{
  "head_dim": 64,
  "norm_eps": 1e-05,
  "qk_norm": false,
  "attn_scale": 0.125,
  "bias": "all",
  "init_std_up": 0.0288,
  "init_std_down": 0.0,
  "beta1": 0.9,
  "grad_clip": 2.0,
  "warmup_steps": 342,
  "schedule": "wsd"
}
Each number is 128 + 24 x the weight over the matrix's rms, rounded and kept within 0 to 255. Layers, rows and columns count from 0.

# layer 2 MLP up, 4224x704, rms 0.0274, rows 3472-3524, columns 64-127
[[ 83 129 150 132 128 115 152 117 120 136 107 185 160 156 147  94  95 156 140 115  80 106 120  95 117 140 120 199 100 129 154 150 116 141 135 121 133 150 146 171  99  97 119 108 114 151 121 108 134 103 163 146 116 131 107 105 152 180 154 123 139 111 123 147]
 [138 122 138 134  88 135 137 140 129 137  96 155 143 137 122 130 151 106 133 138 136 130 125 120 120 165 118 143 127 100 136 151 127 156 157 118 150 113 151 166 168 120 125 130 155 180 130 149 139 107 163 124 112 155  86  90 144 178 147 146 122 103 109 104]
 [125 152 121 123 126 126 116 112 128 136 145 120 116 107 154 120 125 122 107 174 108 120 140 127 131 129 183 139 128 114  97 113 116 118 161 142 118 136 126 129 103  95 151 166 144 129 112  97 137 137  92 121 157 147 124 134 157 122 114 106 116 113 125 102]
 [109 129 146  93  92 158 133 121 133 143  87 140 155 124 208 100  96 116 156 118 128 103 154 113 142 149 143 130 119 127 160  88 103 154 155 140  94 131 140 200 103 122 133 105 100 171 100 134 113 125 138 137 145 138 114 137 141 128 147  91 113 121 138 108]
 [134 110 135 102  90 145 107 132 138 192 125  98 124  86 148  98  74 154 124 134 114 101 142 133 154 174  92 161 146 130  95 130 128 113 122 134 118 154 127 150 196 163 192 109 190 128 153 188 113  93 179 142 174 139 120 117 135 125 121 120 120 102 123 141]
 [123 110 121 159  85 114 113  95 118 141  94 159 118 152 155 114 105 108 146 118 157 146 131 117  98 162  78 145 150 113 118 149 132 114 141 145 128 129 105 123 121 132 111 122  89 179  97 146 131 119 135 145 122 137  89 142  99 145 171 175 123 117 141 148]
 [101 105 138 117  91 125 171 129 120 125 124 149 102 115 104  86  82 121 110 146 166 133 115 140  89 178 148 126 152  68 118 160 116 107 126 148 148 129 111 137  73 189 180 170 120 151 132  99 151 110 114 135 131 124 101 128 140 123 144 151 133  83 139 137]
 [135 133 144 111 114 131 176  84  96 143 105 146 104 159 133 118  66 143 136 119 101 107 110 105 114 139 133 192 140 132 141 156 100 142 124 162  83 119 156 158 131 129 147 111 114 122 140 151 152 117 184 129 128 108 132  99 140 144 152 162 134 104 146 129]
 [151 104 153 123  74 144 157 131 136 118 117 190 148 143 139 138 109 133 124  93 117 129 114 103 143 178 137 154 167  92 137 130  96 156 139 107  43 130 148 154 133 130 128 131 115 149 128 144 152 115 149 128 159 107 112  80 122 139 130 127  92 107 150 110]
 [155 105 130 105  92 127 145 113 122 144 104 141 129 135 129 123 120 127 131 122 110 106 131  72 113 138 142 150 113 108 151 122 120 151 154 169 130 124 133 152 157 135 163 127 125 146 145 104 158 108 171 157 149 131  99 100 133 131 143 145 140  94 152 143]
 [142 109 168 118 131 152 104 132 120 132 116 161 135 165 125 128 142 104 133 133  79 112 133 100 121 187 145 139 134  92 160 118 106 132 108 141 125 105 154 128 131 169 155 127  96 139  96  99 119 117 151 116 113 140  84 105 141 161 159 132 125 138 151 157]
 [113 131 100 108 122 135 140 120 140 127 139 156 138 158 174 138 107 138 111 146  85 159 131 130 118 100 150 127 150 130 127 140 120  90 154 135  97 145 144 139 141  97 138 105 152 150 109 120 125 127 149 143  85 126 106 157 112 137 136 104 147  94 146  96]
 [112 125 119  30  66 154 110 150 134 176 124 169 173 105 170  78 136 131 182 184 144 116 130 126 145 121 138 172 167  95 120  94 124 171 142 151 146 104 115 120  92 143 150 121  76 125  91 115 115 113 104 140 137 132 160 146 158  99 126  99 122 146 140 125]
 [127 135 155 125 121 123 173  98 130 170 112 112 119 126 140 131 114  99 118 109  90 129 121 114  98 168 118 160 149 145 123 145  95 106 141  94 177 133 133 130  98 103 128 157 112  98 144  92 148 103 152 126 150  98 135 117 132 148 183 199 103 125 123 154]
 [141 134 216 130 119 124 145 112 123 111 112 155 174 152 117 103 134 122 102 149 134 115  88 118 111 141 130 145 170 135 144 119 103 124 200 132  68 159  81 136 118 149 118 140 129 142  70 107 105  89 172 135 137 153 103 140 173 139 123 134 109  78 129 135]
 [134  90 164 119  58 142 161 164 109 133 102 113 141 135 140 108 102  84 180 118 133 115  88 121 115 166  96 155 164 102  93 101 110 134 198 144 144  99 177 155 141 142 162 120  94 117 114  95 137 136 126 163  76 149 108  71 141 132 157 150 139 155 123 135]
 [ 85  98  86 157 108 130 109 134  81 134 134 126 120 121 136 105  96 131 135 133 131 114 128 125 125 149 130 136 152  99  99 128 102 101 138 169 126  97 154 120 110 107 144 109 164 121 184 111 121 148 101 128 135 105 103 133 154 136 130 202 125 113 140 159]
 [157 109 150 134 108 132 161 117 122 165  98 174 136 160 154 138  93 140 132 130 100  97 107  73  98 129 137 156 134 118 146 158 118 158 163 143 126 135 129 153 124 140 146 113 147 162 144 142 137 135 184 150 145 134 130 104 107 167 146 178 122 101 125 129]
 [ 98  87 145  70 109 130 127 127  98 168 119 136 138  94 132 114  95 109 168 136 172 136 116 134 103 160 116 150 134  82 132 148 139  81  91 149 142 109 155 132 134 130 110 150  94 125 108 119  99 137 113 145 120 116  98 137 132 138 170  99  66 166 125 153]
 [122 123 138 156 106 167 124 119  78 139 155 136 104 132 179 130 161 119 125 163 172 131 138 135 139 139 114 118 101 121 197 123 121 111 145 112 127 117  87 145 116 109 103 110 147 165 118 127 121 122 105 128  70 143 133 124 143 164 127 138 162 157 182  88]
 [125 137 118  53 139 124 159 142 101 182 137 110 138 148 125  93 110  99 145 140 136  80  73 115 106 139 169 137  90 108 110 151  66 101 137 156 129 165 167 216 114 106 120 111 146 126 125 113 145 118 127 113 136 117  56 143 121  95 156 165 140  77 148 114]
 [180  60  96 114 126 134 171 128 113 127 107 120 138 102 164 107 127 145 122 151 123 152 129 133 117 124 149 143 144 115 135 130 104 126 134 135 152 102 125 114 113 162 158 146 114 183 161 139 177  96 128 167  96 115  97 119 201 123 172 123 120 122 152 148]
 [149 115 145 120 144 133 152 107 119 131 124 143 130 149 150 110 130 126 125 129 144  87 101 113 123 134 164 131 109 141 185 157 110 126 154 125 124 106 144 158  89 128 142 109 112 160  95  87 134 133 149 127  98  90 128 112 138 133 146 131 105  97 143 127]
 [140  74 112  98 108 122 117 126 117 119 120 140 149 148 123  95  99 144 104  98  72  99 119 102 119 159 123 147 134 113 136 123 100 146 176 117 124 136 140 154 167 141 135 134 121 125  97 126 141 110 169 139 105 138 130  93 145 138 149 161 138 112 124 143]
 [168 123 162  96 118 109 126 122 115 126 114 125 151  95 138 101 133 136 185 124 132 121 136 134 139 179 115 126 102 154 127 154 131 136 156 125 107 141 166 139 131 172 154 149 133 139  95 162 154 121 121 126 134 100 142 115 131 145 113 149 156 118 113 128]
 [142  86 134 100 105 145 134 132 127 160 101 137 115 157 128 135  78 128 126 140 117 118 130 107 117 125 142 178 128 129 135 119 116 130 149 152 113 107 144 159 155 153 160 100 115 170 145 139 160 105 169 142 151 151 123  96 140 140 146 189 145  71 143 113]
 [101 104 146 135  76 135 162 131 104 171 118 132 136 103  79 129 127 129 124 125 125 104 119 124 125 172 105 151 166 111 107 133 121 128 142 143 110 125 136 121 138 156 141 113 117 127 128 102 150 114 149 130 129  89 116 104 147 141 145 132  92 128 117 121]
 [ 51  85 172 138  91 143 111 149 100 161 121 175 114 164 111  87 141  81 164 195 196 145 137 145 126 195 115 149  93 134 126 125 119 130 122 128  97 111 101 183 142 154 109 143 173 132 165 127 147 108 125 119 140 127  97 147 148 147 113 119 171 142 125 162]
 [139  99 149 114  97 141 147 133 127 133 126 152 141 116 113 122 124 121 129 125 115 143  97  78 115 150 129 161 135 111 118 149 132 135 142 174 122 107 103 158  85 162 154  94 115 145 155 105 121 114 127 163 128 153 131 118 152 141 154 155 167 118 152 137]
 [157  56 134 106 121 168 156 133 127 169 151 131 140 138 118 106  67 128 133 118 116  56  67 128 107 143 130 140 162 122 143 112  91 161 156 122 106 135 145 127 135 124 126 130 111 160 142 111 156  79 156 176 110 120  88 121 149 161 143 167 134 126 136 143]
 [115 140 186  99 113 111 109 128 128 164 115 139 117 165 133 100  90 127 127 125  95 117 126  96 133 164 154 150 135 114 138 133 113 143 130 142 101 105 113 147 125 156 129 125 110 108  89 121 112 112 140 110 140 129 151 121 146 136 146 141 122 117 136 196]
 [134  99 141 142 113 136 161  84 117 154 105 156 136 156 172 123 136 133 124 100  99 111  99  85 110 133 152 152 114 131 147 131 114 143 155 141 114 124 117 152 100 139 144 109 140 125 123 117 149 119 188 125 145 115 104 113 153 129 148 139 134  98 140 132]
 [153  90 144 110 127 145 151 123 129 174 112 163 127 151 155 154  95 140 121 121 120 109  96 119  77 126 164 169 148 117 144 115  98 139 126 159 128 145 152 140 122 124 167  97 100 170 131 116 101 129 172 143 124 139 115 103 126 158 122 128 128 102 151 108]
 [ 85 106 110 133 138 144 136 119 126 140  79 141 104 172 150 119 102 132 172 106 116 158 106 122 131  99 139 100 120 117 139  84 133 110 114 118  97 143 142 105  66 162 134 117 108 155 154 113 105 131 120 107  89 136 119  86 127 155 123 102  85 137 116 103]
 [149 115 121 122 108 147 136 122 119 132 121 146 122 130 127 117 127 134 121 157 105 147  99 114 105 147 131 161 155 100 109 124 105 167 165 163 147 112 145 136 137 160 148 129 136 151 122 123 154 112 168 109 142 111 100  84 141 192 156 140 117 127 158 137]
 [135  76 115 128 129 130 148 117  62 157 104 120 118 109 119 117 114 116 139 143  79 117 109 138 124 158  89 112 125  92 113 129 100 111 105 137 191 125 133 110 131 158 132 129 102 130 114 152 127 130 108 141 142 111 135  75 156 139 120 136 149 142 117 159]
 [138 135 150 155  63 146 151 127 115 152 137 181 136 135 156 124 125 151 141 140 118 119 109 127 113  95 144 129  74  82 162 142 134 115 142 144 136  98 145 236 115 145  81 114 124 164 102 155 104  46 143 124  98 112  81  58 116 158 174 165 173 151 153 102]
 [112 104 166 117 133 106 101 131 108 155 106  82 124 113 174 114 139  77 161 156 136 142  64 125 121 140 138 148 137 122 180 116  79  77 139 155 119 145 136 133  62 147 113 100 104 154 120 105 152  59 140 123 149 170  87 133 142 109 122 125 171 121 109 141]
 [111 124 145 139 139 142 121 129 163 122 150 108 103 109 131 117 129 136 125 103 152  83 124 108 145 126 165 110 126 105 117 170 126 153 144 124 128 148 134 124 162 125 132 147 146 136 143  93 145 169 131 136 166 123  99 134 145 125  91 134 147 100 114 116]
 [146 117  88 166 124 117 126 126  95 118 128 131  89 124  99 109 118 113 106 143 146 132 157 124 106 156 127  91 115  64  97 131 107 180 115 102 120 118 121 138 130 114 125 132 108 130 134  88 141 122 173 104 169 151 108 112  99 207 100 168 125 141 133 118]
 [121 130 124 116 142 116 116 125 129 131 161 187 113 103 150 122 116  88 122 136  97 100 137 134 128 142 141 132 118 126 145 159 131 169 117 137 111 129 129 132 128 130 155 158 108 162 135 117 125 144 180 171 109 158 118 133 120 133 111 144 146 102 125 104]
 [ 89 119 118  68 122 166 132  97 130 125 110 110 149 145 140 128 128 155 130 131  83  44  71 123 120 134 169 154 136 106 115 145 144 144 161 115 103 110 118 154 137 139 174 148 157 153 122 150 148 136 145 148 154 151 109 104 156 123 129 185 141 113 140 134]
 [126 100 144 110 138 167 133 100 111 143 139 149 105 151 146  27  78 121 142 163 148 132 109 145  86 138  95 152 126  94 129 128 139 107 133 111 122 111 116 102 126 136 113 166 100 150  85 115  80 108 124 129 187 126 120 150 116 159 133 129 160 133 153 138]
 [120 113 153  84  98 142 166 101  98 127  81 174 137 136 117 113 130 151 170 150 123 119  99 143  90 131 133 139 158 136 126 133 115  94 137 147 126 136 145 121 150 145 123 134 107 174 109 164 127 120 162 118 131 113 100 111 133 141 117 138 158 116 165 152]
 [143  88 174 149 126 129 179 109 122 143 141 145 122 158 129 133 136 136 132  97 144  86 134 105 133 135 119 138 167  88 156 130 108 136 129 125 127 139 148 118 130 142 113 126 149 145 126 125 142 108 175 140 148 116  81 103 124 154 120 113 104 100 121 115]
 [ 86 130 133 100 114 132 104 118  99 140 163 118  88 103 106 132 118 134  82 127 111 102 115 168 115 153 150 143 176 135 121 110  80  94 113 122 136 149 155 132  94 106  79 152 159 130 160  91  69 154 140 150 128  63  75 120 176 152 148 164 150 110 110 143]
 [110 128 104 101 114  84 164 121  92 140 100 120 105 153 130 141 114 159  95 161 102 120 125 146  83 130 129 174 128 118 139 124 118 109 153 151  99 131 118 116 128 105 168 138 150 121 126 131 152 132 144 144 130 130 123 118 158 116 152 120 132 116 137 125]
 [ 91 126 145  97 155 124 103 130 137 132 145 131 114 188 133 126 127 110 132 164 129  84 129 148 107  92 141 133 123 135 104 110 135 118  98 144 113 139 157  99 124 119 122 153 124 136 137 100 121 148 119 134 128 130 139 117 133 127 127 111 127 106 145 118]
 [116 117 127 180 118 135 129 126 107 113 117 155 138 156 114 132 126 129 124 128  80 143 141 109 120 143  90 104 150 104 147  85 118 135 147 129 106 130 109 119 130 116 134 118 138 137 120 114 118 112 149 116 116 123 140 145 129 161 137 164 145 154 122 164]
 [149 107 160 108 113 137 155 103 109 133 148 164 140 120 171  94  96 128 148 152 130  76 128  90  92 133 131 160 152 112 148 128 131 113 145 162 103 130 141 142 146 116 130 129 104 132 107 146 119  88 144 175 114 162 147 117 133 110 142 136 127 158 126 123]
 [132 164 143 136 135 116 162 119 118 115 130 168 136 152 135 119  73 137 162 125 153 138 114 126 131 146 131 143 140 147 118 159 137 118 151 111 123  90  96 127 111 109 117 112 125 153 118 107 127 125 116 131 146 140 116 145 147 106 135 146 129 115 140 116]
 [149 119 135 120 114 145 132 151 113 125 117 158 129 163 134 111 147  82 125 141 127 106 109 100 112 147  92 126  87 111 111 149  52 108 107 166 101  91 159 122 129 106 121 125  76 168 148 166 182 127 133  90  76 162 128 140 134 162 130 157 170 122 141 158]
 [131  70 137 114 109 127 154  96 134 176 128  94  90 109 135 133  93 164 167 126 148 103  85  99  80 131 125 153 150 102 131 143 117 162 145  90 111 110 152 153 135 109 115 163  73 117 122 174 127  99 140 170 144 127 139 134 141 112 178 104  87 153 151 125]]
# layer 2 MLP down (transposed), 4224x704, rms 0.0228, rows 3472-3523, columns 64-127
[[ 85 131 153 143 196 117  69  90 174 178 128  80 175  46 135 136 138 182 184 168  92 135 153 154 194 163 154 138 137 122 120 120 149  95 103 217 157 157  91 121  96  88 126  90 129  90  51  89 106  97 117 254 110 132 119 163 115 112 129 101  85 156 138 156]
 [114  73 168 113 116 198 147 126  90 136 135 190 168 157 106 109 168 183 147 132 168 167  97 112  94 127 128 113 158  67 170 141 108 101 105 117  79 163 105 148 123 162  87 126 118 176  80 122 119 112 120 109 100 139 118 172 114 143 154 137 177 146 169  73]
 [137 137 132 117 129 150 174 126 138 113 145 115 138 143 152 133 168 125 171 134 130 137 112 135 143 156 108 151  93 152 137  89 128 133 116  72 130 159 131 132 136  86 118 117 124 106 140 150 139 124 158 125 125 132 129 142 102 129 142 121 113 143 136 134]
 [136 102 122  43 113 151 184 134 145 140 133 209 123 181 175 105  92  95 128 104 116 137  62 120 165  76 168 133 119 150 112 204 122 125 162 139  98 136 149 141 120 151 205 106 115 204  74  72  89 124 145 117  85 119  79 156 134 136 123  87 131 125 115  99]
 [134 147 105 161 138 149  89 125  96 155 135 115 143 117 124 165  95 137  84 134 116  91 165  91 122 143 104 187 125 164 142 123 171 125 118 110 164 133 132 164 126 122 114 146 159  90 138 119 110 125 133 127 125  91 136 146 139 158 132 163 106 157 113 182]
 [169 139  89 111 174 112  55 140 126  95 164 117 144 126  91 138 124 156 134 128  77 128 173 106  71 141 147 160 131 128  80  89 170 134 123 149 119 113 171 137 163 129  92 101 124 120 103 140 118  68  64  90 179 154 118 123 109 138 103 166 160 107 136 161]
 [128 131 151 102 119 123 114 128  96 107 156 137 137 123 123 178 153 110 154 129  60 154 155 128 160 128  87 147 156 122 120 121 118 155 121  74 126 119 159 139 120 120 119 104 102 118 130 182 138 121 151  81 140 116 175 161  98 134 131 123 126 138 149 107]
 [124  98 102 122 138 129 120 104 134 148 126 145 142 104 112 130 134 149 150 158  88 110 158 122 104 153 110 171 158 126 129 142 128 151 141 148 138 131 160 112 149 135 121 126 140 113 120  96 147 102 142 127 114 130 105 101 136 105 103 146 124 137 123 143]
 [114 135 151 169  92 120 128 140 133 108 114 129 187  65  95 157  81 133  92 112 129 139 131 114 173  84 133 139 120 111 138 124 170 110 125 129 138  90 127 165 129 132 155 125 147 141  78  92 174 119 159 110 128  57 136 113 112 125 104  95 135 137 136 111]
 [102 132 142 141 106 127 143 117 136 118 114 127 143 160 116 106 108 109 154 134 126 124 119 109 145 164 155 158 110 116 125  99 123 114 137 144 124 138 112 134  99 139 153 113 110 120 129 141 164 135 137 135 123 109  92 129 133 125 125 148 127 113 130 156]
 [143 111 113 144 113 177 161 132 106 123 104 153 145 117 119 135 144 130 112 113 118  91  90 149 107 141 139 141 136  63 174 110 117 132  80 122 111 141 114 127 124 157 133 165 135 108 116 103 118 123 127 113 110 121 100 100 108 117 151 175 148 135 146 168]
 [114 110 141 152  97 137 128 119 152 139 156 139 111 106  81 132 147 112 143  86 105 135 138 135 118 159 132 124 116 153 112 134 159 134 102 149 159 112 114 111 124 143 109 124 126 136 134 135 135  88  74 140 158 159 164  94 152 135 126 133 115 166 127 147]
 [161 117 142  93 113 133 165 156 104 138  90 166 167  92 145 136 117 152 150 127 121 115 112 119 122 127 121 132 137 117  95 119 177 170 135 106 137 146  96 117 102  98 133 137 139 131 187 123 138 124 102 144 114 118 129 168 132 134  93  98 100 133 122 134]
 [142 111 129 119 128 118 103 125 133 134 152 127 141 159 132  99 130 135 124 151 172  81 117 159 112 124 138 120 116 115 145 110 114 135 140 123 138 131 152  82 129 147 143 115  96 178 139 128 130 107 116 136  99 138 131 121 138 142 132 126 128 109 122 131]
 [158  94 168 122 166 147 147 133  98  79  99 166 137 108 188 143 153  89 131 104 128 131 141  62  94  87 168 150 109 101 191 143 115 167 200  81 132 141 104 131 121 165 151 140 114 139  99 125 134 121 117 113 102 156 127 138 167 121 137 109 158 113 113 110]
 [132 106 171 147 138 114 126 121 113 153 130 131 161 101 120  69  80 161 164 128 116 134 157  93 123 138 172 114 159  84  66 115  74 120 118 152  87 132 117 113 124  73 118  84 121 145 145 107 158 106 131 127 139 152 142 143 160 168  96 102 147 163 140 146]
 [105 117 119 112  89 123 155 137 180 155 144 163 121 123 165 116 151 117 140 139 154 107 145 119 107 172 133  90 171 103 148 144 129 124 117 108  92 106 116 185 136 132 162 171 105 156 127 137  99  98  81 140 142 150 102 134 143 122 128 100 147 112 124 129]
 [137 134 124 122 114 112 138 107 117 124 109 141 112 117 120 116 123 101 141 148 150 138 103 128 141  90 116 137 109 117 131 116 110 124 144 129 127 137 117 113 125 135 133 135 101 112 117 109 141 140 148 117 128 137 135 106 145 110 108 126 124 131 115 125]
 [131 136 128 136 108 176 148 125 116 102 101 140 119 140 155  79 159 149 137 121 113 131 170 131 110 151 140 104 103 141 144  93 149  97 147 128  89 123 131 146 132 136 123  79 107 114 142 111 132  92  74 117 130 130 120 121 110 147  87 181 118 122 150 155]
 [134 146 107 157 152 110 167 104  82 116 128 136 126 165 177  95 125 164  88 150 143  70 153 106 130 131 138 118 128 108 162 159 152 166 126 111 119 169 115 134 122 153 131 105 107 135 124 125 125  94 137 101 142 128 144 116 104 120 121 174 123 146 116 141]
 [161 178 121  82 108 112 145  93 131 108 148  80 113 150 157  73 151 161 105 147 104 137 115  96 172  90 151 150  90 119 107 129  70  57 185  65 130 123  89 191 157 141 127 149 133 124 138 122 100 116 113 143  99 121  40 160  89 110 124 119 129 132 127 117]
 [130 109 145 144 142 151 115 107  87 114 128 135 110 138 160  91 109 104 119 121 120 148  99 158 134 122 136 124 140  98 107 120 139 120 104 121  95 149 134 137 147 147 112 148  98 131  97 117 127 124 144 116 132 130 126 172 109 117  99 129 109 101 117 122]
 [113 145 140  72 125 163 135 105  68  77 118 154  93 114  61 123 175 138 124 162  96 144 135 165 126 134 116  84  90  98 158 148 133 129 194  79  76 124 117 152 137 178 131 183 143 130 130 157 222 168 178 103 178  91 116 135  76 127 199 203  95 148 125 140]
 [134 131 146 127 107 142 160 138 121 135 153 152 141 166 152 122 132 121 120 118 136 112  91 126 128 170 118  96 138 124 130 140 108 151 140 130  88 103  92 135 159 135 138 140 117 128 104  95 158 101 154 123 122 146  84 133 125 130 139 169 111 127 134 144]
 [101 133 142 111  72 121  98 124  56  88 151 111 153  92 120 131  94 125 154 127 170 138 137 114 168 120 149 101 173 159 114 100 140 132 160 134 126 115 157 132 135 157 119 151 109 129 112 133 141 131  94 135 118  92 172  93 128 122 150 133 149 122 129 124]
 [140 111  97 118 136 146 155 143 106 125 126 123 122 130 155 146  86 144 117 141 139 125 119 142 128 112 128 132 132 143 147 122 132 153 135 104 120 126 131 122 124 133 114 130 127 133 164 128 129 137 147 137 127  95 139 133 118 152  99 128 144 134 121 109]
 [147 110  94 124 114 131 115 113 109 125 144 122 136  76  43 102 132 122 112  96 134 207 151  53 151 119 154 153 162 113 141 105 137 131 131 165 136 134  48 113  60  88 134 101 131 116 170  71 132 117 130 144 204 155 111 180 181 169 132 172 137 125 134 126]
 [ 93 137 145 153 121 149  98 119  89 128  87 113 123 156  64 150 137 109 169 112 164 149 145 111  82 186 104 113 141 136 179  90 100 100 135 139 111 113 154 182 133 132 105 167 124  96 206 140 138 106 169 148 174 136 122 175  94 195 137  90 158 152 104 145]
 [113 128 142  77  89 133 163 114 130 143 142 166 139 118 148 101 130 134 140 139 105 116  91 146  89 134 174 112 147 163  94 158 124 157 122 126 108 107 128 131  85 130 132 159 144 142 147  88 135 140 152 120 130 132  79 100 177 150 112 139 107 114 118 104]
 [130 149 102 126  98 127  93 115 138 135 120 159 164 148 115 105  86 141  90 138 138  92 149 165 117 146 193 173 133 151 125 116 137  89 150 134  75 129 130 131  89 169 142 103 115 124 152 122 132 155 185 156  88 122 101 169 110 139 162 157 103 114  95 120]
 [134 118 147 129 136 132 190 125 109 146 133 137 140 140 154  95 122 148 110 126 117 148 114  60 100 112 168 172 135 123 141 143 100 116 118 115 131 129 101 151 138 137 157 141 110 149 115  93 153 100 152 128 140  96 105 110 155 141 151 116 106 114 114 137]
 [139 109 153 139 144 118 125 124 119 117 136 143 130 115 143 119 104 117 125 119 129 124 158 131 141 122 125 113 111 118 127 157 138 132 162 148 116 134 150 166 151 133 134 140 113 127 114 140 144 145 149 120 121 157 140 135 121 105 125 135 138 149 118 117]
 [121 118 122 131 127 122 118 112 123 130 106 125 118 136  95 143 132 158 128 146 112 107 134 139 124 137 152 140 120 124 144 162 133 129 122 133 117 132 175 148 162 139 129 156 124 128 135 135 153 136 173 126 149 116 114 145  92 179 137 172 118 157 108 158]
 [147 157 187 159 143 115 132 130 104 149 131 132 137  86 154 133 156 125 110 174 148 114 143 129  95 161 142 113 138 109 172 138  96 137 101 128 133 159 128 116  95 117 108 137 179 157 105 120  91 125 126 121 125  82 134 127 138  98 125  92 105 102 136 138]
 [112  78 133 151 108 142 144 116 123 124 126  89 141 148 128 156 176 157 115 155 143 172 126 132 166 118 113 113 203 154 153 133 165 144 113  74 144 150 129 127 124 135 123 153 131 128 148 139 147 129 189 157 145 105 122 118 136 114 113  69 117 157 143 124]
 [161 147 157 135 133 136 111 139 128 117 123 126 130 126 128 113 108 149 103 129 119 145 130 103 132 111 126 133 113 126 149 130 135 133 127 120 114 147 146 110 122 100 149 158 130 137 132 136 109 129 171 100  87 137 106 141 173 110 119 128 147 132 130  96]
 [194  93 130 107 101 127 109 112 107 141  69 142 157 158 116 111 180 139 200 163 124  62 121  80 142  99 107 101 125  94 156 124 122 185 185 134 117 121 149 127  97 182 103 110  96 164 129 101  83  85  96 129  66  82 149 125 205 142 182 182 117 145 127 129]
 [142  91 168 146 137 114 132 136 182 115 120 143 131  96 132  88 103 110 162 151 149 118 121 119 115 144 120 141 145 119 103 148 111 104  77 116 113 108 154 174 124  97 100 157 144 170 149 113 153 117 162 150 100 111  98 159 133 145 111 115 103  65 122 104]
 [120 130 134 148 118 142 151 128 171 160 154 109 170 119 123 144  85 114 121 107 172 120 119 123 135 123 159 146 122 157  95 115 117 132 115 124 116 128 141 132 134 131 118 148 142 138 126 138  90 126 121 152 144 168 131 133 119 114 120 120 132 117 115 145]
 [155 186 147 113 126 137 101 119 135 133 152 160 122 103 133 152 123 127 128 108 145  77 138 109 145 115 152 109 144 136 129 124 146 151 135 107 141  89 112 137 185 136 119 151 116 126 136 129 146 108 138 117 111  79 133 124 172 113 146 147 142 137 120 106]
 [108 119 130 130 107 119 102 141 120 138 104 126 104 140 132 209 180 128 166 110 133 141  88 106 108 112 152 159 132 157 142  95 145 130 176  85 144 129 123 164 142 136 116 108 124 107 128 157 133 127 101  71 149  75 113 141 105 123 198 116  97 115 120 109]
 [135 149 125  91 102 134 155 114 108 130 137 132 155 163 108 130 116 108  92 151 124 111  62 125 162 129 145 155  99 129 135 170 123 119 175 108  86 145 150 114 141 160 183 163 102 157 153 145 137 153 164 150 132 114  84  73 165 132 136 142 137 130 104 151]
 [125 141 126  83 120 151 131 162 111 154 120 127 117  96 101 115 143 107 152 186 145 160 135 155 175 127 131 144  94  82  99 131 118  80 114  93  98 133 170 139 156  91 119 122 129 107 127 176 112 147  86 150 136 122 191 159  91 117  99 151 148 153 157 114]
 [162 160 139 101 132 114 133 116 119 112 117 114 118 108 101  93 140 109 115 154  72 101 141 100 153 109 115 131 106 149 122 118 115 119 218 109  64 147 139 168  58 168 115  77 130  86 136  94 148 141 101 144 129 137 121 166 136  90 195 163 153 141 141  34]
 [118 149 151  87 142 128 106 133 120 147 136 136 142 195 129 107 102 161 104 113 157 123 145 110 129 132  95 147 142 104 126 118 145 111 129 156  96  90 119 130 131 171 151  74  94 118 135 132 113 161 155 118 115 136 131 156 101  90 144 104 149  93 120 140]
 [155 143 147 106 112 137 149  89 163 128 119  65 110  91  93 105 136 147 126 112 145 128  94 121 117 159 115 176 128 113 114 105 106  80 154 111 136 152 111 144 158 118 139 164  67 142 148 113 107  85 148 131 101 127 101 151 157  88 125 135 141 161 103 163]
 [152  67 132 132 147 131 151 135 185 141  75  86 162  98 129  85 102 159 114 127  93 119 128 117 108 125 130 191 199 145 125  88 150 158 134 114 141 205 123  95 139 130  95 137 112 176  97  93 119  69 148 164 148 151 103  80 151  96 178 119 142 114 121 115]
 [182 162 135 138 175 131 110 125 144  96 125 142 120 137 152 106 138 141 131  75 153 134 131 136 108 113  81 142 139 154 135 117 131 145 124 119 131 133  90 132 126 151 117 120 141 141  89 164 121 119 126 114 153 153 119 168 137 144 125 155 151 144 127 121]
 [101 120 141 130 131 130  83 129 137 110 155 108 178 112 157 126 159 125 133 144 141 145 104 122 129 145 137 128 139 141  92  95 123 106 146 147 141 118 158 124 131 143 130 136 114 105 154 143 153 102  96  97 118 112 145 165 118 126 148  98 136  76 125  86]
 [108  86 180 157 103 141  90 123  92 163 106 116 156 149  69  31 168 124 139 117 117  81 134 112 126 164 131 103 144 157 128  99  99  94 129 179 120 145 117 176 100 114 141 139 130 139 124 109 142 143 108  89  99 166 101 139 131 151 113  90 111  97 128 172]
 [129 135 132 126 128 141 154 141 108 107 135 126 101 138 153 165 148 129 120 157 128 138 155 119 107  99 122 128 137 134 152  80 135 124 151 145  91 119 139 148 139 128 114 114 138 144 135 125 162 123  96 122 132  96 126 127 105 106 152 107 122 117 122 139]
 [104 135 109 150 150 132 131 125 128 107 146 134 149 103 100 135 112 109 166 126 164 153 159 152  87  92 145 137 110  99 152 137 155 120 133 151 114 144 151 110 173 130 103 113 116 138 123 131  96 125 135 139 100 148 118 130 105 130 116 138  90 135 105  93]]